Weights of a small GPT-style language model, trained from scratch on English Wikipedia.
Architecture: learned positions, biases.
Training: a variant of Adam for these matrices, 646M tokens, 4931 steps.
Each number is 128 + 32 x the weight over its row's rms, rounded and kept within 0 to 255. Layers, rows and columns count from 0. The size above them is the row's rms in percent of the matrix's.

# layer 4 MLP down (transposed), 2048x512, rms 0.00549, rows 294-318, columns 128-191
size [ 66  78  81  67  67  67  65  72  69  72  69  71  73  79  74  78  74  68  79  67  69  71  64  66 472]
[[160  66 133 151 140 126 157 158 114 160 138 126 131 129  71  95 156 130  98 108 148 124 139 118 132 143 137 138 150 106 112 151 143 109 129 128 145 101  90  89 159 140 134 129  93 160 116 164 122 146 163 155 105 103 155  99 130 126 167 109 126 127 131  86]
 [130  69 195 171 132 154 191 105 124 109  95 133 137 151  84 102  74 127 192 127 168 131 124 160 139 107 127 101 157  70 114  76 167 156 122  74 161 114 147 144 114 151 190 121 113 145 135 128  88  82 109  98 131 161 109 107 117  96 126 101 106 155 148 137]
 [122 116  63 155 162  83 123 158 124 117 124 176 175 144 170 130  67 139 151  93  95 127  93 165 129 129  94 106 155 170 104 120 137 193 131  56 138 158 124 127 122 163 123 112  98 122 140 129 168  29 154 111 163 167 141  97 121 151  97 106  97 133 151 132]
 [142 150 171 132 143 163 203 147 104 127 139  96 148  82  45 101 139 136 178 132  91 138  67  45 199  81 132  54  84 121 125 107  90 105  89 119 112 122 161 143 161 151 148 123 106 119  76 137 114 134 130  90 119 126 103 133 133 104  69 136 136 155 112 125]
 [132  73 110 178 150  98 113 109 117 157 115 184 144 154 107 167 135 107 120  86  96 114 152 122 141 144 153 225 136 111 101 150 119 143  48 133 179  98  95  57 151 117  78 138 129 163 109 163  89 154 134 187 153 111 116 110 137 158 108 104  86  38 126 153]
 [131 152 142 118 120 161 127 133 119 141 187  87 120  70 195 112 170  79 161 124 155 130 179 143  91 105 159  90 119 142 143 146 135  82 115 173 113 100 180 143 177 156 174 121 181 165 138 147  99 195 178 156  76 132 124 133 129 103 143 138 134 187 120 155]
 [ 76  53 148 167 126 169 115  79 132 128 117 108 140 103 117 147  78 160 138 156 128 127 146 196 152 119 126  85 142  88 131  86 162  79 112  92 127 116 125 120  83 143 138 116 131 107 138 133 116  68 129 105 118  98 186 139 108 118 135 119 105 178 119 156]
 [111  74 133 137  89  93 128 152 106 148 205 197 160  70 138 154 155 107 102 141  91 137 132 254 113 100 192 125 142 111 130 104  61 149  72 142 165 109 140 104 179 143  68 123 126 171 120 146  98 194 168 119  79  96 112 131 111 162 139 134 126 131 154  73]
 [106 121 164 129 156 132 104 179 134 155 137 103 115  71 139 124 109 142 150  55 164 129 133 174 125 105 161 170 137 152 113 143 108 143 118  61 172 139 162 150 153 127 158 146 133 138 106  80 126 169 133 181 150 178 132 129 153 126 100 123 160 141 145 190]
 [ 98 202  68  92 110 127 109 143 125 187 202  49 109 110 107 127 109 119 139 165 148 116 103 170 116 139 119 108 104 117 122 196 148 181 123 140 106 116 119  76 201 141 149 136 130 125 133 118 113 137 165 146 109 120 163  81 146 100 116 135 150 137 149  92]
 [117 115 124 154 111 204 108 128 115 122 139 116 162 137 148  86 129 125 149 107 124 162 130 157  98  98 152 113 143 132  99 123 146 147  89 121 107  84 170 100 118 149 126 174  89 115 161 161  89 191 132 136 106 124 158 129  90 145 115 115 165 110 126  84]
 [ 97  98 101 122 146 126 115 116 141 125 196 108 130 124 108 160 110 151 108 138 138 116 107 162 148 131 153 152  82 136 166 110 127 101 109 135 151 151  96 155 160 113 117  75 117 122 110 154 128 166 174 113  79 102 175 151 128 111 119  87 165 132 134 151]
 [ 51 175 151  83 189 148 152 119 148  90 114 117 131 164 111 163 125 149 119  83 165 136 118 180  98 133 100 139 172 132 169 152  92 174 175 142 115 124 163  87  85  82 113 104  88  97 131 114 120 134 113 159 131 133 145 144  61 136 104 149  97 128 147 148]
 [112 160  43 112 114 145 115 111 113 139 141 129  80  83 112 140 160  90 105 108 105 126 157 129 159 146 176 125  90 151 131 150  89 101  95 139 109 130 107 108 188 128 137 114 160 133 113 117 123 120 155 154 178 120 177 111 114 136 148 106 100 110 158  91]
 [121  69 183 192 102 141 164 122  99  63 120 148 127 159  84 158 114 158 150 143  54 165 119  67 110 118 103 158 168  95 167 108 142 118 136 122 123 128 175  71  53 119 167 187  84  83 148 128 162 172 136 136 159 142 157 157  98  95 147 143 149 160  86 165]
 [164 114  98 161 178  95 107 127 119 133 148  83  80 140 126 146 149 109  81  67 147 100 136 213 111  42 114 139 125 123 177 165 125 171 128 137 196 143 157  74  80 113 116 187  97 133 141 137 107 154 157 147 135 132 127 152 141 142 131 173  96 119 109 108]
 [100 131  81 150 115 145 146 134  74 130  78 147 165 139 135 107 151 152 116 102 137 147 164 113  51  48 121 132  81 130 114 108 144 102  67 113 171 128 120 113 144 126 145 130 143 172 139 156  82 147 156 161 101 117 170 136 131 148 117 108  59 100 165 101]
 [ 64 123 149 127 121 116 145  88 136 161  90 162 186 195 140 160 121 181  91 166 152 149 114 179  87 139 131 158 193 108 111 155 100 222 137 102 112 101 185 122 101  82  88 144  85 144 161 158 105 117 166 180 177 184 128 149  94 155 118  94  91 122 116 154]
 [154 124 178 164  91 177 142  96 145 106 121 111 131 216 115 151 155 146 135  47 134 159 141  45 122  68 109 149 143  86 110 118 131 135 196 113 151  92 149 119  68 148 126 186  96 112 111 141 145  31 109 150 126 111 165 143  99 128 160 178 127 161 176 132]
 [ 98 118 106 190 163 127 124 131  57  93 151 120 125 157  57 105 137  88 142 180  98 126 123 145 111 132 160 101  91  94 152  69 170 143 179 127  86 183 154 122 173 119 106 129 101 101 130  91 105 165 140 141 118 126 143 134 116 103  80 145 102 119 137 149]
 [ 49 133  86 144  96 137  75 126 149 179 165 130 127 127 165 130  96 136  92 119 174 131 180 137  60 151 139 169 118 166 131 147  98  98  97  90 143 138 134 152 127 129  71  99 106 130 151 144  81 164 145 134 119  87  86 124 149 154 131 126 111  71 122 119]
 [124 109 128 141 127 142 177  94 122 138 140 115 145 178 119  99 148 135 104 217 111 104  90 169 125 124 129  91 167  93 114 130 153 189 137 179 122 123 151  93  96  82 134 149  97 145 120 148  92  91 139 101 105 138 143 138 117 164 159 109  84 120 107 149]
 [104  86 116 184  94 108 125 171  96 129 145 100 146 126 131 126 128 181 125 137 142 122 133 110 111 138 110  89 109 120 115 145 120 135  79 114  84  96 117 142 149 181 135 117 124 112 144 155  49 187 149 173  92  83 184  96 126 119 166 128 104 148  68 111]
 [174  97 108 164 165  99 101 106 104 158 130 184 121 139 181 163 125 126  48  51 111 136 128  62 110  72 106 151 128  98 145 112 145 105 129  86 160 157 138 152  95  98 106 178 163 150 165 159 116 116  88 164  80 155 113 155 112 135  92 138 113  89 164 173]
 [160 129 149 121 147 161 122 138 126 160 110 131 206 114 143 131 157  86 129 116 136  89 143 155 151 125 113 145 100 130 140 123 177 176 123 200 145 131 163 139 122 117 188 153 145 155  97  86 144  53 133 152 119 159 110 151 126 149 107 134 137 111 191 128]]
# layer 4 MLP up, 2048x512, rms 0.00979, rows 295-318, columns 128-191
size [ 91  94  90  94  83  88  91  86  92  91  93  90  94  93  90  85  84  93  93  88  91  89  89 293]
[[ 98 112 139 131 117 116  88 124 113 125 153 112 152 184  87 217 132  90 131 126 129 112 137 100 154 146 165 141 121 152 141 131 175  75 122 126 187 116 111 119 127 117 129  97 139  68 120 158 136 135  97  89  24 168 121 164  58 138  85 142  88  90 131 118]
 [127 143 100 103 200 128 159 160 197 134 154 136 126 147 167  93 130 174 188 123 127 158 151 172  96 122 128 126 120 101 141 123 100 120  98 132  88 160  74 177 171 138  98   1 125 137 147 148 120 204  80 111 159 110 133 142  97 167 158 118 185 146  50 116]
 [125 118 101 142 114  77 130 149 158 127 146  93 169 154 127  81 118 119 126  94 121 136 195 101 137 125 151 126 128 125  92 151 179 123 111 149 181 199 114  90 167 138 139 110 115 105 127 152 139 105  71  77 106  69 223  93 160  94 147  77  90 117  88 148]
 [124 151 121 136 154  70  21 145 114 130 111  81 137 180 178 138 170 120 170 127 108 122 122 173 128 135 173  88 133  77 172 203 174 154 124 137  77 129 110 129 148 152 175 181 142 117 167 143 144 166  91 184 145 204 118 152 146  97 160 157 134 100 113  90]
 [124 158 152 119  51 136 163 129 124 130 117 128  78 180 178  78 129  42 151 139 129 127 156  79 147 136  81 142 174 179  67  57 126 127 169 112 158  89 128 127 153 156 154 137 137 127 155 120 146  59  70 101  88 115 189 137 121 183 136  65  77 135 180 145]
 [121 143 118 128 120 101 136 110  66 131 109 169 185 139 151 129  91  64 111 142 131 159 184  60  93  53 167 139 118  70 159 130  53 109 164 126 111  92 136 158  98 119 110  56 129 143 131 168 131 157 136 171 171 116  83  73 184 192 191  68  96 145 117 101]
 [119 210 165 139 149 162 105 142 162 125  88 157 101 100 114  91 168 182 115 106 148 125 158 165 179 186 122 124 157 156 165 154 141 136 162 155  52 101  91 123 133 135 120 193 155 137 161  94 116  98 142  81 128  68 130 109  91 125  71  75 118 123 157 148]
 [ 99 107 134 127 115 173 116 118 116 118 116 101 118 156  90 167  74 133 152 131 118 147 196 122 111 110 152  73 130 135 122 165 107 130  97 145 112 144  59 121 119 146  69 201 138 163  98 186 106  47 112  76 115 142 116 201  82  96 173  45  91 104 125 120]
 [111 143 123 112 149 151 147 122 140 135  75  57 157  63  85 136  97 141  42 164 174  81 143 126 110 139  95 145 141 151 145 122 110 136 141 156 147 162 197 139 104 159 120 127 125 143 118 105 122 112 142 119  92 140 146 162 194 153 201 153  60 139 137 131]
 [125 108 148 113  93 151 108  69  84 130 100 119 150 135 171 102 167 157  85 147 208 125 168 101  47 143 129 114 142 110 181 169  83 107 149 139 132  94 125 129  76 155 177 145 112  82 139 126 145  62 166  95  92 101 112 172 105 106 107 142 117 115 118 156]
 [134 134 161 107 114 147 158 108 120 135 108  73 143 123 178 143  68  24 143 170 144 114  94  57 153  54 103  83 138  95 104  97 156 153 171 144 118 164 101 123 138 117 156  99 163 125  43 132 154 137 145 184 139 190 108 154 125 137  95 135 130 129  52 158]
 [137 146 194  92 169  91 132 118  35 135 186  99  83 118 100 142 142 139 143 123 106 103 199  62 162 140 159 133 121 134  80 166 139 133 101 115 136  92 131 184 150 108 148 126 140 145 125 131 113 190 119 142  74 136 147 144 125 199 142  93 155 113  93 190]
 [124 155 133 143  94 122  80 116 167 142 103 198 151 118 120  90 156 140 155 131 116  91 124  99 147 187 168 146 141  94  96 204 142 166 135 135  75  80 134 139 128 119 127 139 125 144  62 111 140  72 144 155  85 137  86 147 120  88 123 125 176 118 121 115]
 [133  92 117 135 130 144 146 131 146 121 179 175 134 168 153 159 132  68 170 149  75 160 186 123  80 133 209  94 108 182 126 151 130 163 127 101 116 145 103 124 100 137 163 137 153  89 157 108 130 156 182 154 142  37 232 139 132 153 121  78  85 128 118  79]
 [110 189 140 105 129 141 131 104  46 126  56 141 143  97  87 152 158 125 157 138 194 133 138 113 103 146 192 108 104 116 158 112 138 132 100 109  85 116 116 178  89  98 105  55  77 145 147 129 149 113 134  74 114 157 145 139 151 111 129 198 133  99 176 139]
 [137 134 157 140 120 109  89 113 122 130 108 125 109 111 127  93 176 166 136 162 129 150 183 120 151 191 127 104 141 123 101 105 168 140  85 122 113 101 171 124  89 138 113 144 143  99 138 129 146 138 123 143 128 106 142  77 107 150 115 113 145 131 147 135]
 [134 161 151 104  58  42  73 151 129 123 120  77 110 149  82 152 174 137 199 162 104 149  98 115  80  93 131 162 131 107 120  96 147 140 135 109 147  86 154 154 143 129 136  72 128 129  99 113  85 155  83 133 148 137  97 145 165 130 166 172 109 136  95 106]
 [132 103 140 111 136 141  97 110 134 119 138 121 109 135  42 123 116 118 153 143 128 176 177 132 165  88 193 123 127 134 134 149 147  81 146 168 192  94  41 120  83  97 127  58 118  47 132 163  76 220 149 147 115 120 137 105 118  78 141 156 154 129  94 139]
 [129 186  79 133 147 182  97 156  91 136 137 145 137 183 113 126 127 105 118 150 143  86 108 176 125  97 120 144 132 145 164  93 166 147 140 131 113 154 114 126  96 127 192 143 132 109  19  79 147 114 170 168  77 141 123 108 111  97  90 153 120 113 131 109]
 [128 157 162 145 120  39 136 120 139 129  76  49  91  95 132 118 113 108 151 122 140 116  59 105 128  84 143 165 135 110 149 166 137 174 173 110  81 115 100 143 130 104 116 113 124 138 124  91 162 122  74 179 121 108 108 101 130 130 136 159 135 117  84  76]
 [139 142 100  89 138 115 157 145  73 129 120 149  80 150 126 109 144 107 192  82 107 140 149 139 146 150  72  59 155  73  89 160 153 109 125 123 150 163 110 118 137 120 147 145 105 151  88 144 139 195 147 175 140 130  56 141  99 103  80 175 165 144 161 128]
 [140 148 134 159 114 142  66 135 189 135 134 153 151  72 237  91 170 127 116 162 110 113 176 150 174 185 111 187 127  96 105 116 168 152 170 113 108 157 118 100 122 156 152 144 148 104  10  87 131 104 114 144 149 107 136  78 166 143 108 109 107 115  72 125]
 [133 157 154 136 122 172 176 154  69 132 107 120 124 180 181 139  98 115  89 104 110 163 120 167 183 135 201 163 126 184 107 117 113 137 120 137 192  97  60 136  88 188 139  54 110 171 223 154 117 143 146 124 119  81 143 175 147 116  73  57 101 126  65 105]
 [ 49 149 226 141 115 108 139 130 152  93 136 125  68 137 147 132 145 113 126 149 128 134 135 109 129 133 119 134  70 142 126 121  98 158 155 110 127 129 128 109 135 138 144 117 101 136 112 201 110 133 141 116 125 138 119 115 113 143 119 129 138 160  98 192]]